Part of a small language model's weights.
Size: width 192, 5.47M parameters.
Architecture: RMSNorm before each block, rotary positions.
Each number is 128 + 32 x the weight over its row's rms, rounded and kept within 0 to 255. Layers, rows and columns count from 0. Numbers have three digits each. The size before them is the row's rms in percent of the matrix's.

# down: layer 3 MLP down (transposed), 384x192, rms 0.175, rows 172-238, columns 0-63
# gate: layer 3 MLP gate, 384x192, rms 0.126, rows 173-239, columns 0-63
# up: layer 3 MLP up, 384x192, rms 0.127, rows 173-238, columns 0-63
down172 101:126173165096180091181097105143138182135156176115149179144109156102156175115152157164130050082102094084111179152180136104118122128124151112128122143085108176150141122136143184193132114118066128
gate173 100:068092158138118151136155128068112168121131156126132178071117137168068146102123162101106128138138120102098085093091117125156131086087158188188150089138132139150117089155151178186126145157169159
up173 103:142123162134118191103144167125095101139160126134165162152141119129098073154066175057129110169117115124088110109135161130142181135075083108091105063158162117109148107057114104171159127093069084
down173 100:118164146103116115173089143142120094166124086087118206104130157137125096115148127091105117188155102157132120155132169163132168215122132129140112070187156059130046151133153160134139123128101137
gate174 095:080138147144133136129120164103076129060110093177161127137088133148147183133148225056116173110137117083210113148119096206144159164114153133092194086121095102151135105175134184083131148104143116
up174 092:154118138075125078151113152127195067100137125120128082094131139174110085175064110151146138124108130105092115118129114099076134085173130080122091115130148141094057123125062105119138095147124120
down174 094:127112133129144114108140104164115091050190131166182087100170095152064074138144140191145162133060082192105113198114146157113147159107110110078115137167135109116139116123107093128179140109102121
gate175 101:174188163188149134118120100134118101108195123109154087103127138118056152140125128155155150149094089095101158135086129086139115113196148135168167158135068167070190141172148109128143166121183133
up175 093:092100076126140105118133115114203117124141137088153144127098083030157125145189123095140157156130206122101148152103106107139123151156122116133062123163160088130128139115133144136068083088181162
down175 095:117165072202137145094150064132131140100117134117137153110061121152164081155086099120119139171140134098151099114135167114091154104128148103108110109139116149130140200177075107196130158149087155
gate176 098:116133141148099187098162143134121127129126130162180138173139120101111171039140081162099110105073188122073077121166179166128114101115139143086141158117110065147078123079160101108179138116125132
up176 102:157194166085160086157136128112126186148149112086150145152156076159172149170149121108134168098112143114147155126166105064157132130153153106131164122104154125102140149133121181115107130113149222
down176 104:166205104146148124141100165150146119127134121060103159073109177132129134170092115073105156134171093129117191119123114106075076175080147137137147121124160119127153129107128172141128115204134206
gate177 100:185124154074188182142153043111119150105114150147130112134122138080178133125174090138139148141093120136154085153195078073107101139152134162083142150117148129101135118169128097181146082120123101
up177 097:120171120159087052156132153116072150120162140157137099172146209165135134168109078130080109087135113152110147156155128150112136164085119111167142052101097128135084072162092172071150147118120123
down177 097:162094162117162137181110129201100120136128143118068163137161136101105145074075167185115102148102138159116107177140114150112104192176111086132119155111132055094145145186166095202133019229137150
gate178 100:162130077128172166139109082080149135115120097163159084153098112165159183128182084073142096185126161159090120103082120116099140144152102135181092172119130144099108131112141121105156105148162105
up178 096:158077151089079124183205130172084096107135196112116130067105144157134067163143108148110160140169108081168093076084054139147135091110161102125150137137122157150076172096071140059130095165171153
down178 095:128135143167128135166138135135102128129123183150119191079128109097087127103112093132165174076179069178154154122139090095170190145126120149138116136126086158126165147127153111116159126162115145
gate179 104:190107028097165153148146121142113095109098118139094130163124045138150102149143096110058124161136134094166033076131122095137147096121177144107075133133083187153129145103087073137139121136133108
up179 099:104121089105161116104194189084093130105156169179093195153144130144152105135158160152143115166126144078140139128121150142109109149119114161097128103183144107165099147101130098132200071110191154
down179 100:179118189102143203126149147123110164141126138009092086135180141099144159097108129134175128156191120114144198131145102094180126146127159141141138132087118085136132101178122134166130126129100134
gate180 090:119113152100116146122137142126110073094128115110152124112081100112195149172117143160163122204168114134146147150121151117140129185128121099101160101141079102114080168073134134112061145154114140
up180 093:060100107165110108220100140059120114151195119145137141129110140153135108145069191085082180152110099070155107135181105137175143188096107135101123160129124158035132123143188131146114126121155077
down180 096:123164116115116146113078130161132128134127097102138095113124162095088098167119121042161107149183118145072149127123216074095145133104130108102166147087127118102123119152135051171092161167171135
gate181 097:163075151165126167149055217109116119066162147117116159111106121168111103163108092110112116179084131131082117168090083095131149119109109131138127154128148131149090117133123104134185112129058136
up181 090:186113162170136106151152157090125111111108144102133103129151116137141173156119140137043147170100124142150117139117118108086124169101134135134147137116126095149132119111156120179138125159152078
down181 095:165177079134107075130148147131132124098138145121072101071115089098138139084137142076102126155100155150124140146064071096201104145109142130086160108116117195157115082172075182082131187150093096
gate182 099:122148096140093103114105141134192165088044115133167157079124107070111129097122078130124093173163114109148130199171125136137174135104065078141157133137144176107124118135136084133165139098139140
up182 100:089153098193111095125169095169160112137129128063054174185166162151156130096114082150124161150161095109089138109156085157131139145111107113130064159110130232076177130111110161103139126125154151
down182 097:129107159128095121099163164134120085172124142142136128143108143122105114103133102198122139080092076131127123138108152092105204124171103167183171157084108140148187147115109108243178119100152128
gate183 096:134130117115125099146181146142087153108154094100119101078104134154106162123149104159115119122151134157168112111143138094150128155125062103113161137139114129137089152156130119174153072150141128
up183 096:121115177111148130128132107089168178080133195162099131114146152111150111110095115102112120177198099074122091126080081125080167067111130116065166138155191096121093101106096081116164146167082133
down183 099:142217083171090123080152070127099130155099224167147155118137096105109165111148133141089125099116114138114125156100150146185134196098120127113070111116143137086119147146160136115114118120136139
gate184 099:105140174150143162134161184101104135099156136079189127091108074082112157093158101111186152102154123080102130102114141118076170063100111093106133153154210088128125167096135153141139156132107090
up184 103:103150150142154148141083178122120159090161176136151161145174077090145108099117115148136122076129143137136116153151149149156117147088116093161172153150094181099103174153171092104184121146123094
down184 104:079068185085137109111074137143122134104133165109165207155131141116147102107092154143121154122140153174161113119177108169117140115115152175169159186138122184116091188112153168137124138096070110
gate185 103:137119122139160132098049150084188088082150129096136181098158106091122152200128126112105176170112102095102131165109098128204119127131127163186129104174150128100117118110169139143133111096167155
up185 100:133128104169156165164140122133106115103102150148111160111102106118139070122175086236166077110116170077159137137140126153165156161166156085129130075135143177142179091180093119116108140159078103
down185 100:220130123144088108096132186121151071116152109168142138099136110151074080174150133109128143117099068139103149116115108181188124102097155119145183095111107145118171085170145147138142154211136065
gate186 103:174119142084105099136117103142126134144163202134182122086081098149133119140094122103119095173086100115115082152081116131144049172136147161157076085159143167163157115132092071087135096110117117
up186 102:115120135133141120126070161141152094130079129191174179132128168115115215119240106125189185144128104073110099145114167139100148172123098076163124130211105114161163110180127180129102157078158156
down186 101:139118104174131059206111137141077142099161107129134130132098156152191187112127163113148166114159121097118107130141144149146150162120104091162151111177163162171058182112122173148099106166159145
gate187 107:134146100110138118187109150146124112174178139126138176126126119144085140103066146108113192066041139109132160055171135113084121143111124124071124160101147138138089026158109164104140133097108178
up187 103:136111151103152112159112123099125112151149054162139121150098141080061162128100157170143173111070090115167132137154151174078173124123219114141087138147140081117111109096116105107134128224174124
down187 103:125143112129028127132097109119175113059177101123126149160072107123075149152097127111102159107133147097107146119118141145090115155142151142170083185120088141142184105133130106156139137239114123
gate188 105:101162154161127093142109122146136102236102096108175173120102106096110113156112035146125129179116152170157148123151167127126173067122137069124079104109157144110157128166124157145164161159135127
up188 104:101153128116094073137126207091184182151137151095168164148133127091104120104117083171163148155140113098056114182087152094153098079090106156120136083123176148095119138115127123136134185154081103
down188 105:158161084132085135179120139113152151173130098181165126152119179217144135188130076084123120096180117063133123154184153101152161124162181082127084137166090134079131166147191117087099122127136198
gate189 100:118153189144094152085113089106118156105079138083137130165111074137125166125116099063112122098142138098122157165134121119081166153142091112141174191123094120159111175209147069106191099139123129
up189 102:084116103138098103066112135119100097127121115146153139089121124156142158121142122118132128125141153173156147147133125142175165107113106128090166172124070130186130106137130097093163079096163103
down189 105:125103181139109107045160134148150118102089168121152111128148100136078141089129141143101132154108158106141151190160090167094109131151146133174113096113151124165076172170101110112135166152125112
gate190 104:158097134113137149064108061096123192169126166060142159056115134114131173147097073107083123110116124127134115132150104125128130074150140092108175176122117086152128122108114129106119107103137189
up190 094:140111074151121169182117117047155037071123135127098122153122135102162129196126135095129207195110117100110118102137188106157166147086121094158158169107115128130140157177115146150109131092151186
down190 098:143140111158117085149170116088085130180191166075130139111130174109079149171177129119086115144117121112122111169126138114202118122200139132096147153114125137074088166124094166173094153124087098
gate191 105:161147058169161152185113105116147168100119147074099126076173130125117150102117125114143120146068133138094112094163140129169097141123134125121125172141163180128077111057171116100119135113072119
up191 103:169151092107134131177167105160116107170153097119104155167177094115128124079140159094123094126144105131095155165122148123166137094123086137112169150122142094170105141079130174141120209161081077
down191 105:153077127176080163111076155107165170112135103151111119088074151131090140139121079115116075142133140138074113158183091121096077128128104099094153131121162176146103133080090156114075089126132106
gate192 100:117077123126182109130134078069156113110165120190124169179108083099161108138139121094105135160078104139173160170160127141124148081163142131167166130125153142132131128155123198131114127129031167
up192 102:180132115149157090119134162097182149131124109151149081096172159139061117157089090146181100170172115117164093146185113110064132154110124146081111148051103182175125162158145071148124070123171078
down192 097:100155099122094089108104121158115066171158098091153140114162120134111103137121076070053148129125134114136160139145104084151086174102155156149158113152161173121138156111111133144103086217167109
gate193 105:111083087152116195125161164116099077196124098110179125104144071139121120156093128138160109106070137060119096152134174099129160155104086105053129128100128100131086164182163092110153119096173090
up193 101:143109113038117145138092157146137155134112120083139109174071134067161148149181087121150141094148170118136119122131188119115103146157074149154139130081111106090081116133158109171096160170139076
down193 106:101162130139101049126091079136157098052146110118105095069167163082088127102175090122154166106129146170156177168101153139122184153172079132146122113165148119180104068124123152134157108122099102
gate194 104:066121160103140157056117157081122152144120104112170123105128191147137116130086183107123116104201118155093076145151142118140166071159157163117182164141111160123137089131162165105132119150202109
up194 098:131132135153163128136139148149151170148189167159134103130160163032146153121125156107192110106160112090091115136068152118160139129096158117161159144083081111063126140129149141084202123158116145
down194 100:157117098158162137126099086077141171170143104113080152119128180111125219154154184149130133119125174091168018100159133148157064095146145142109139132100100135088109130085145133074141122090129163
gate195 094:129197092182125139090104077100069127066169098082072129102134111184155127174103136059185107147123145141097139090115157139107107143077060204160124185107089127125131130163134119145175107162117152
up195 098:136155141143159176095167096064105135092120070116140119125164143075142118110155106110191133094125145091154119075134140170113125132067094223095146173091114123141133113198128173147092076193148119
down195 103:131170147164101192167106144123163084156107095127148131105191079118104101135156131104089124167119171088129076072154108171177121146165140159060104093099147140147140157168109132114136124091137111
gate196 098:093141121165046098069143137072115146158160168070131083138148153104143101182117131132200134143137096136110099146113126141135112189142141123068092140106161117184153130123087116107148206140158096
up196 100:107111103089148101102072106089161159172144098094149093119148130154166091142136179121160124167154058132144168149078130096153104173134151133064076054111102118111153106100055113153122170154155122
down196 098:156052105114133116098106112095111132103134146142135163088139123166133156128088083165125140140121122147130103118163140139080098087175106137118141128186175127084137165186153161175109134096097138
gate197 098:145122121147099096138133115133118166153160101110119134134108115063073137123099120159135073149174117100113135077097177114154125158095176105121148128069132159131170097125084115137104091128123135
up197 102:157125085088188203103092113136097182112122127177129081164095136151129156116145088114124137095125132107140186149154102098106056123157159106145094099162074166109125146107117114142090123161100127
down197 100:132177138181121141111148090112142139141152141110169120130060120112140115142146209177118202105199108148126137137127139132141139153149145072128144181114132055089132145130112149077147083124081086
gate198 098:102146161156112114156084104121131104104100126149183122163124072129122130106095155166084173181116122166213138199160099072086092194133115106159125172130202143138149142044171106109119128141136180
up198 103:150112116062179140099105137129081088148112177198122089105120175112132098145149138138154119150195138116144117164110099120117137142093121159168091168100125177109143167093081053084127139138110131
down198 097:094160175136053107141057059149136132166114147137140118105130101135098102150181125134127143145055142087151099140063128177114068131133094133093140164075182148129109116146134124146153170100086093
gate199 102:153080136085148052122072141118168138177095113119105145121145114164086166099096105158127162172144118145116127116134083146098110100173169133116182135106126109152147088085135151108153156124144115
up199 102:130137085137122129147128160124137170131167097107126152173127061090132191192167129151157165129125106121085112154104117143110070095147147123109112081119105159129097149140094097103103107134127118
down199 101:071143155113147135137187117090162161135117098158091149145126129138118115125069137119113184096147061200119125128142113208104050149160089162136088117151120158200130123126144138162142156142119100
gate200 099:173072100099144130113130129109140087060116127184152146093110130149115116138142099129168129176100140150160120099129087128136127100110104166149164077106096098135120139175136148169103080178174161
up200 098:137117141147184126069107099120132060117128131077089136087115140134079146142126097122079140129086110109109126058117106086166109104105129161122136083147113103106101105111145183156132115092178170
down200 098:094105138147165124177122133133099083160188145115147109155133170199133150157109141105091101118170115118149122065084146132147171114093168121132121086075148123131167122122140137149142136069154157
gate201 096:141090129188067196139107128157126126104100087112167159069096112114168110095103123156169098131159148126135138167170118164157120144086123131130089135070188146180141178170174189181159196131088102
up201 102:147130121144090143068148141070093176146107113152143109160120084095166146138096169121143074162097151149172145110124176127091072183123148157076121124086090165104173178137081111109106087117143078
down201 099:160146067133118142091148138155138084125095097099104151105157164170134145143144114161097111137143119124229077163086094105141165182164176094149166160095184154082137143181158122163143194164131135
gate202 108:126162143076113138122123105105091146154103107151135155059110120139083054089089166142105128102168125161152166159141155155167140151064122170149117098108187145125143074136126154089147091177085139
up202 109:139115099105080130139119174191158096082097091079102145186150084139124165088127113122165152121096038159098152101123126123202113141068105142126147164144105103176127129117159175152080146077143087
down202 103:144119084133155142124097146145123126121093115079148094129118161074075122119157139147139176132120155144142129120158169098120108110044135126151128107086147132137176081109140150096055111158073099
gate203 104:154181097145079102114161118196072101139167066140153154115124057139159079114085109146123156104110103151143102129168152101095076121165099107135153081060104185093214124105058136143114134169067152
up203 103:090181141069159121068135139148116156132104134088151160119145158137124148149176098100149134152127100122137098181092120093169210111129091191186171163131158178091097099159139161140165083175142142
down203 102:105134172181114085122129144140179175162146133131087123113079074107120094118111095130064134127089213152119102111148138155123130162167118063109159136150080134137163156156135057171095096163124110
gate204 106:147105179096186142105091112169151148131054083124088115092158194137130129123126113094122088140135180155084065110106135095089214136130099164125102164160092142130143170092186159133152076163108096
up204 102:145052094112135121133102109210163120148157086143172142142156108105167083058088177122187085114169103118157144110087110156084125132125183072100137085182131198149134158192155114089106101104122066
down204 103:136163102059058139109150132140157145157130130116154140096121178119179166134103166114099129129128133110187141191122167137136088110083129157154161119139103158064109143131166102142069151084074072
gate205 099:124121128134112104137150121177110137122136139135189113153136110100073103130112139136126142142093146143168110132105067115070198092143147140087102074060085098129097100165114165101104154176154135
up205 095:158134122103117140102135153131155147132127159061135140099107126133210141092146118150170110119092099121118094134127140134087104155137112113125111112194134155054092136078129167102167101077079145
down205 099:145205113103169197185137165157081174133125121072136097141158102118148088106130112132150113067119183078112084143161126133114148172168117113134155064148176092113140116146162176140187145172125179
gate206 092:108170119134131148062127166121129156114065109141136050191103119103174096157089124080120121150158154113129134107147162162141113166179076161073119155077122132094125103122136073136112127117071114
up206 093:148155176114188112086092132151150109125115098135134081180123130154146123139157146128039103107169085136089142105147132187177147161141064105141110140108107088141166105139105152078117112189113122
down206 093:132120133089144088131139088085119162157140094151124112129171164151149129130134173128120129157177166154155146131142102071151152146133147160146067167165120114136134167139129103225143085069149122
gate207 092:097132122103080116168107167136141130063150059218109125066164159091128121129114139088135143087136159131129173129149081146154093058149164101111181069186085096164118133160098134111150159178113111
up207 097:144125109111108136153149116134171110114130082144132149154056064172123070162109133177122124120118099085119094125179154144122082115153153127145106084136100142096126067156192096144121104136147078
down207 094:146140128149125124167174129135151061139135135156154118101061223145152140160093164156125129151103091181112090115125104114142147097134121139135097111104090091126154100105095151101150116161159133
gate208 100:161136070163111181092101169143101104164151118181129127174171124097132131134089128154140137188123037185102143142139136158150118124049117172184177160111110146116119089167082092137130138080157088
up208 097:136119054149114061096153127147163150115161152111105114162164109152133166133117132103147132095135158122142180209167116129112177136159102119184131166135111158183122100124132076156172108113139144
down208 100:180124120177168156122126173085127101129112133081098097165133169118102140133129183177147155109143132149179137159090119096149150118083124178229107118111152134118134182152101172131112080115146171
gate209 097:129143122124103123079101142145166149067119064120098115123172149123101073130087135125159089142116114084112151158180109210129160112118098138135145109177132122161164162162084153124147144121113100
up209 104:173106182086153153153126188159115087146107115135094101091135135122139151103167130123113110149113089142171087169094122124131131125083186158139168185196154129112087124158093124076114109140134122
down209 103:117122162080106118158143089129104086183146184169174103103164097104157129134087076075105056067115128114123125122097093066101073160137088097071141176138103162179077106120091112170128155092140116
gate210 104:098130149076112089134130096118095101153128107132110153119172104194156064145141172153058119153136089131168077081119131119149110122169140159153110100109237136181122119130136078107109143141127090
up210 102:117109072104156141131149126027122080136129107088127102148148147108109133107140105111123091083108108098160045191125122133151157167076111168151041076132163085200104189054154075099150073156111159
down210 103:112098148100128163122170182127127133121153190123134142128081129158103090144160207216157139117178122072177160099120153175078086186183159159143120165180160164115142124150078118155096100174113153
gate211 096:098105124082125094144163099160168140162079134122090135169192069159124133112090047139154144171125107143121114142132162115161160121209142168169059125142097154158109174132209122098121153065122110
up211 098:128053117162126153108156107115140125093081144093135103113124125171081098092157146085127143174095127179117093125136149141136129166168095156111143053116089137205130069156165138128118130160093135
down211 094:135066131149128178098133098146169145159105100083156123124130154099119126105143104143128146112090110203112176104114145114100101117166150145133166132121096181129129134114158157137197196109128124
gate212 101:148141199127131144100073120130050105147132135087110124113131137143152169147158125103095111173128152145113138136128130146072157131106133110095159038131092054160107113134091137124147093105102169
up212 098:124112166116087146119178146104177059107143154158116110133118143074176073083117114115159118117107114119152112076123185147179118142148100076147129123156167114079124168060161170115110146169166118
down212 101:105169069066157120097120151142123096105102142121101093086140163140130068108097170169144129138066138115099138140085147138189072097135114139095060163170110171100093109185149120161092100102112140
gate213 103:088122148132178199147094114117162126105088131094096122105134102158091154063123065116053152174161124170162108099084153107131145138112121116146083071178124114160103097133161139087128099143111107
up213 104:143124073110079164147181166093104099131107151139104167123154111100114099103149129148133135135094153147097175172130165143122044140129129122138123124145100129144131047116163141134076148135109076
down213 101:120115101128117097120161109124156165146091126123124168049118095129084144128088159158138127088127176184168112122079136141114146125131132146148113046129083081138145066108103130146139127133168120
gate214 095:129137146128107083117096179120044134089132120145086107140117144093121112078155140035094174148170206063103131182098144164123122125143118137178108133120123080197080184157127119081114135150138128
up214 092:051146189127197120131089131084148114145101146124127078113134086148101148151115135089129099137151135098114091117085209162122152168164128185148095089096151157099125159129137117147127119131156122
down214 096:107193134118100085129167119194122141112149179152120147105113163143127111132158189137132159077145131100161094114093165147067092110077114167124086185125138165116092142184173140115174161128125168
gate215 100:116165153075120111065157145203136168134157082098095101155142120049120125142118148181099147143148127122110145122157138090116157139155142098125066081091160128068107131110175160068106098138179148
up215 108:182144088107203128138104128142113076113119205119109112123112115101134164157142186079119071133090116173149120115143121164154075131152086104107105182194148109082145149167098106188135113099102144
down215 105:099152118125077187158148110037139107157172078168115140077118129167090154147106103101126120154135158151070136152166110140156135149122069143107096133122146117132115129143142146129113118140123129
gate216 101:130142070132094156177104085085104175120140117088122163102100129186110137082140115144126131155140116098105133114154165083129091138109155141121102146183153075148137102106129085051094091154140116
up216 100:127097165116145093154112105188105173147133119093152028104116183091165115138109162161077139169115154149150120103142064089151129111116123116109149186101109151183119112179138198129154146144158096
down216 101:114124143088134102123086097173138090109083119129073117138125138140189127092066139159123154162117128112138099193158122185131116172120131104162152152155085108121149077175122149116103090187122145
gate217 095:145133067153160088135166087091177173130166126174153137078128024205144145142057155168113163104146169146125155148118117177161122094093088121128176165160162075176122078119122150181153092165137124
up217 093:095118167129140090131115157155129084201128098157121116096144180103112109077126153090143160143179086164145162152144155085172169176135121081110047094130108080097135120184136107103118151174160128
down217 098:125158142118118177144140119055079084093112102123127173072130091134191123137104131147092167182051150116066161119158110159153122106131148144118102119130099098097144153099132150119121146232150114
gate218 101:106169095138077111158097142137126125211158182184127110108149127125137171105097129053152096107142138149079099121166154101134172155129164180105151091140131102152113123134102118092079122143119097
up218 099:166124110103116180082078119105124173098079094144120217192108126102082137126164117155138136132116162110127138094094113106139118136149123073156161095121164155172157083119099108110074144157116164
down218 099:048126162143094128181143161109113114139135160180135125080122101148161118114128096110118088111046129126116106154117187118113122112123085114211086151076107072143062105131185164185165133160160118
gate219 101:141091136128120079106184157151106132071086071130124096130150088101082134149139110104137104104106113103097078101107144150082172115130132155189157038136149176131123173109161114167108192153148114
up219 103:126162156152142157169067100174098111201176147108165177131092102151090173089121106112141147101138178169166125184152112124181093061090091127055124179118082079114119157165150168224180130078119110
down219 103:096111086157145113092116197128165085110043132216137134077147143121160140193128104138109175125096051145125104154117132101145150142130140151132117098153136125185107123136212158118131089181156188
gate220 095:133130156079147124075144094120119087170178105098139151083139144128120052133148175103118120200105086120066146133154143117176184071068119125131126149176139162099177143134172153139145146127106160
up220 094:145087109102144147155120173132079163142150142114138128084179181153141117157121136120160167134089156089087077110100103162124067077106096183166139138190097099148134134164146151077046098156169081
down220 093:178098072115129065136115163133183146184146167171065096170120196180149127107165132096086069121160113135090155114137131110094103146116119149131143112152097121111173126106150094097103128072119119
gate221 105:136172170155158083102088148190149102108135115128148133135112175085161163124111138106142082140134111095080028150101119100123137105091112162135188088130154138084114132158094142145157138108113050
up221 107:121166137175190090153121152138091139085106145152098102120149207134118135156105148121160103111132142139090138171136123137125158116081150183161171096048129098126159152133166108088105101114078063
down221 104:121149126135168086109164092119171125073113141133164125129115179202095128194067134167181106108179188158127130156115164087081076145136105120183074091135111156185060116145167088135113130106094117
gate222 097:136184131147145080099110114102107128185143115070114093142168101107105137121154127124108161133148079124124096123138199139107111071151139123182127094174163109126142118088098111131170107129063161
up222 101:152109174164082148123139095171131105153128070106083117134144108122193135099118133136130163141102150195149070133122184099192115070135170185129035115150086159126138097177156099174128126116105134
down222 101:127126125130104136118155088173099097143131105158220090080106120120127121098096200124207119142154189164057049107097129093139116145143157135143142111140088138112113147060098169146093086075146126
gate223 100:050139150128136126135140200120106170107119000167141094144149079108126177137163178129150135104170102100094158134090180086123160241132118147113135119103098119079101132141164111154111184136105125
up223 099:083088089125150117116126160143106109040169059150135130115125122157138095098113103137121129158114096120137134085112202138134051093118170167130142115124151138100166098091222099100111099107160187
down223 100:153178150141151172141112193124130130122139132128185108151170135146086118156096144129094147146102080132116126080153116171103058087115129161158081152156165074084116141180182090182183145215069156
gate224 096:163095158068134090114153141087117103086181116177135198139138131081114121098095127080094136109122162148125089119172116061101173121090097126087128103096117135114081164209101123107139122091155182
up224 101:111160098173116163132168147180142142141119156137088111121160217173127076147170078140129085195087100116129138080123153133132104142114111110128114097149119132112117113042138154086122100122100090
down224 097:118154120133112144088106148138137050098132141121180065139157069119216117126113153156107119112089158084176087221137153151097106155101160167109100168113117086148140099159158159116139079144124154
gate225 103:109159100131122185161099076151101105128093129140166110147170086162082173101183083147133132150165111150134152134086077081155143151135132134192076129096117030183171133124094164089097152146152130
up225 101:124121123117156100111157098153201177095129086088106142113166168104172089113104169089156161089100167181131118140140161142144108084119109115104118114131080193071139060137131107145117077181123141
down225 099:146154115119145107126113180155214148092174111125104107116122143140163118162071163138103096145092154130099134146137141154130079187115152150083128080105152129145129141114159094152107093181160118
gate226 101:099067170120082140115181091128115077120155129070163115143174039098131171157176127158139118132084080125124153164109116110139156131134118162097208097132096133052148085146122141098128084145116087
up226 096:162112147142124172147084130107134189100157114135107160089165095203108092089143174132180145144150163114141105159123148078164077183143148141106128164145152190154089084137162130134183139144135115
down226 098:122078110129125161098112127148194146077120069126124181097158142137108145132133128114094130092129172111125213115089131090121138160114134140113108096140175122140111084117099160110070139083120058
gate227 104:089093090127162104101120092161091085111106078073121111148149119161147084131161093100157109101078101172104167131149157154204124134110113111134180133082103075146145141140149157172075134187122180
up227 103:063096148121050133139154138154156132131102182074163145133124120069183098184109123158161101093075171134120101141135136138153070166133138087196155097192116147145169112142159146105052181077140150
down227 103:107107162094053152141137163118184102171128137132131145122143187132127130132138115130091154179077183130128136155106126164158124129136098138103110096137139095153142076092144143050090105082139148
gate228 099:148084129105103147150119120051129159125112098131137080085109174156114084072121122148141101100155104082117165115127121164112171080039154164157134118196113175144105137168161139154170157141144159
up228 096:085085170095113140122087139108115145132118090142162157097136158142102170085115107145137133111165090074114141097090071150132117076122133135184183160135129172131095116089131107111137100102095053
down228 097:140091129134116185110125158150111094081130174148118189099082155137150111174134185093180109140116148150113136196140130112174181139110113150151097153096106101148171126127090127113148055000133160
gate229 096:142167123142097160098151130148193141117100081126136159141118103099149182157062141168124081091073107184072136143181127130149045106135112161090153142191090123134027126122089143115127118071109154
up229 095:108140143114112090137131114123183146163135121121130169118116054170221110143115112215069130101103104072162162109138158103100119136099160110116092138181131109100120140131142110146118100155107135
down229 099:144132142173234115131127082120132127105119141158137146102095138127108142142108156130173077109166173109125088146171189100127176115157083139122075157107148126107099068052169105130067088118107161
gate230 093:150094103170128120163080154183152114146164086133141128060105133097145133103086128122175160110142145105094143080129123131135102181108129167150149093073080133103122071150131086146138157121054160
up230 089:094132134097133127133168092101119127156119127071139139173117155106128138177165118136122155123095117142146150128130113148110195102159166136114134100134149081134143085159113177120112115128085103
down230 098:117124156163102169179120153122160112145133123156108126134152097077108139129107117061185077127181140124091149128118144120088104077185146130139158069138170156119153177137141151048133109140144150
gate231 101:135094191132145100128140151118137098147105091138170163125130106169123104122116119115161091151073122105129148211121150131078105173126132127144162137076111076163115204124162175139085145120120149
up231 099:078200124104111204122133137101117134103145131131155139071112146166129099114142118109107156153152118086129172116128118142161161079148146052139131121122076173155065144127169067158122155062092111
down231 099:150116141162149124102114163118139069114125120083124167047161099128099125134052120133123142165155081140128134082133194099124131173163130124088154138170107143178042104166185135115163142135120134
gate232 096:144095125133181096117068149117108124202133095083141110099100104075104126084075157053117116115129164145120144186112090183067132136149143128121143157083126089154183148147150128085174145165128096
up232 099:101127138102132127152091102068146064143112134068160144111128121139132127041115087134118102085074169150135142174097123107109119080128085099102089102128068157146102100102099088118148142088090125
down232 094:107185115117093154128136122121116151086114172139125147144115139196108149142136146082108104173153138081181140124112179136120096096121160142127148088180092166132136125103135198096126127184165128
gate233 103:090175123056087090132058142105182171151130147147144100120106107073200083137146127145113192130027165135162114155119140135113137151152177125129136130106139112128070104117116158098125130094109137
up233 106:130077122107171161109137164128131136117159118143104140156146162133088109142112198108157128102095137102169145097106055101091065130120102153206118134144173126135105158155126143138121074150178089
down233 101:076095096083117095158132120210165137109075159177071172199126111132114143164147147213165101119080198130155094148095173125177134148140140125146182115040159116181137150097139102205162091175145094
gate234 103:126068095129094143103108151110127116083147114184083121184091103092093132091163139134124160179130120130102142144156084146155098085158130093141101168112186147146112150200113173131163148189164111
up234 110:167116153096130145045198128144112137107122135124097130111117144121156137121122114077157118073143121154090132147133086154115195119077075089125086072128119158099180098131127105111146107089094112
down234 106:188118110171135151141161144103215135160163115127132136173137124174181161155109136162089192175098153125148168083128091132213133103143076129160134089100158171164186128113140103153134123126132104
gate235 100:080148097155140174131155130149176161107096178119097095137133148096087083158144082139124139110080148142072081125140109129164105111087147129190102106107102137111102096085190093154090048118114136
up235 102:174145192149118106091161144162104086138170126146151105119068142195132125136169078105119131114155129130163071068153131178106103124110147134089137165063093087156147113110085125093224101127143105
down235 100:174117120125103149122129089165057149093097124100130098062159086162131113130126132125171143119133094159142175163140057113161102121122185166081136170149110094137097107126158172087085159211146156
gate236 100:125177081154199129136121082165163150149212158119096149110116153179146138086108138150179122189115101088107127122166118120118154148099122125159181129144185118136120178118118124169098159125126164
up236 098:128085141120113153088160133117103171102174202069071087137175106119110157086154121157086035182140061051152166149118135128131117056178117146097095123088199117140176132140151152124178181083192130
down236 097:164112154094168111150105114054056169100106142132175127170154116113106138096158127093125169140114153108102074102124089131103108145150165119095097128143179147108088112130121090140103148095173140
gate237 106:130170089096137172162127111101136143149058130139118140102140113120114111114171168151113103154090117044126169160126179153113150148142122111128168089145159117116141163167133153122161112139142146
up237 104:128147174127127119125143146185128130130125127114177199130128102162195126115096136111219124155095146171122080068082147138129151138138104140160150066081159137092136100128120114130106095182140101
down237 107:139143116075087127120117175076084139113138150162121136075114107101110159153093069132125094116084109109131194142080126123151131159123133135142156166174108075083144196166081155186106149175151137
gate238 107:098096122097168181063170158198097141126087094110134104118128098141128148117063139079164109100105133070138133144116181075065127117103172143103149108161157115126094105090182151124169169171157188
up238 098:146131134143169118119109131186155102129169060116155154106116149100112072136184144160154095148134148085102139151108189122126143041175155164163088120098182155108093133187153144101107170119095127
down238 102:107128111184130182162120130120125155154116151140106178155082127130100067163115098089094189180114102091170110115134095132133170154146097110081070130094076162081158086116079069139109147128107103
gate239 097:178172116100164102179163132136077106096120123151174154131168117139111130121109080096107200102172072083142127189136122123090175125123127106152116099161098100118138085122151090130126173140106163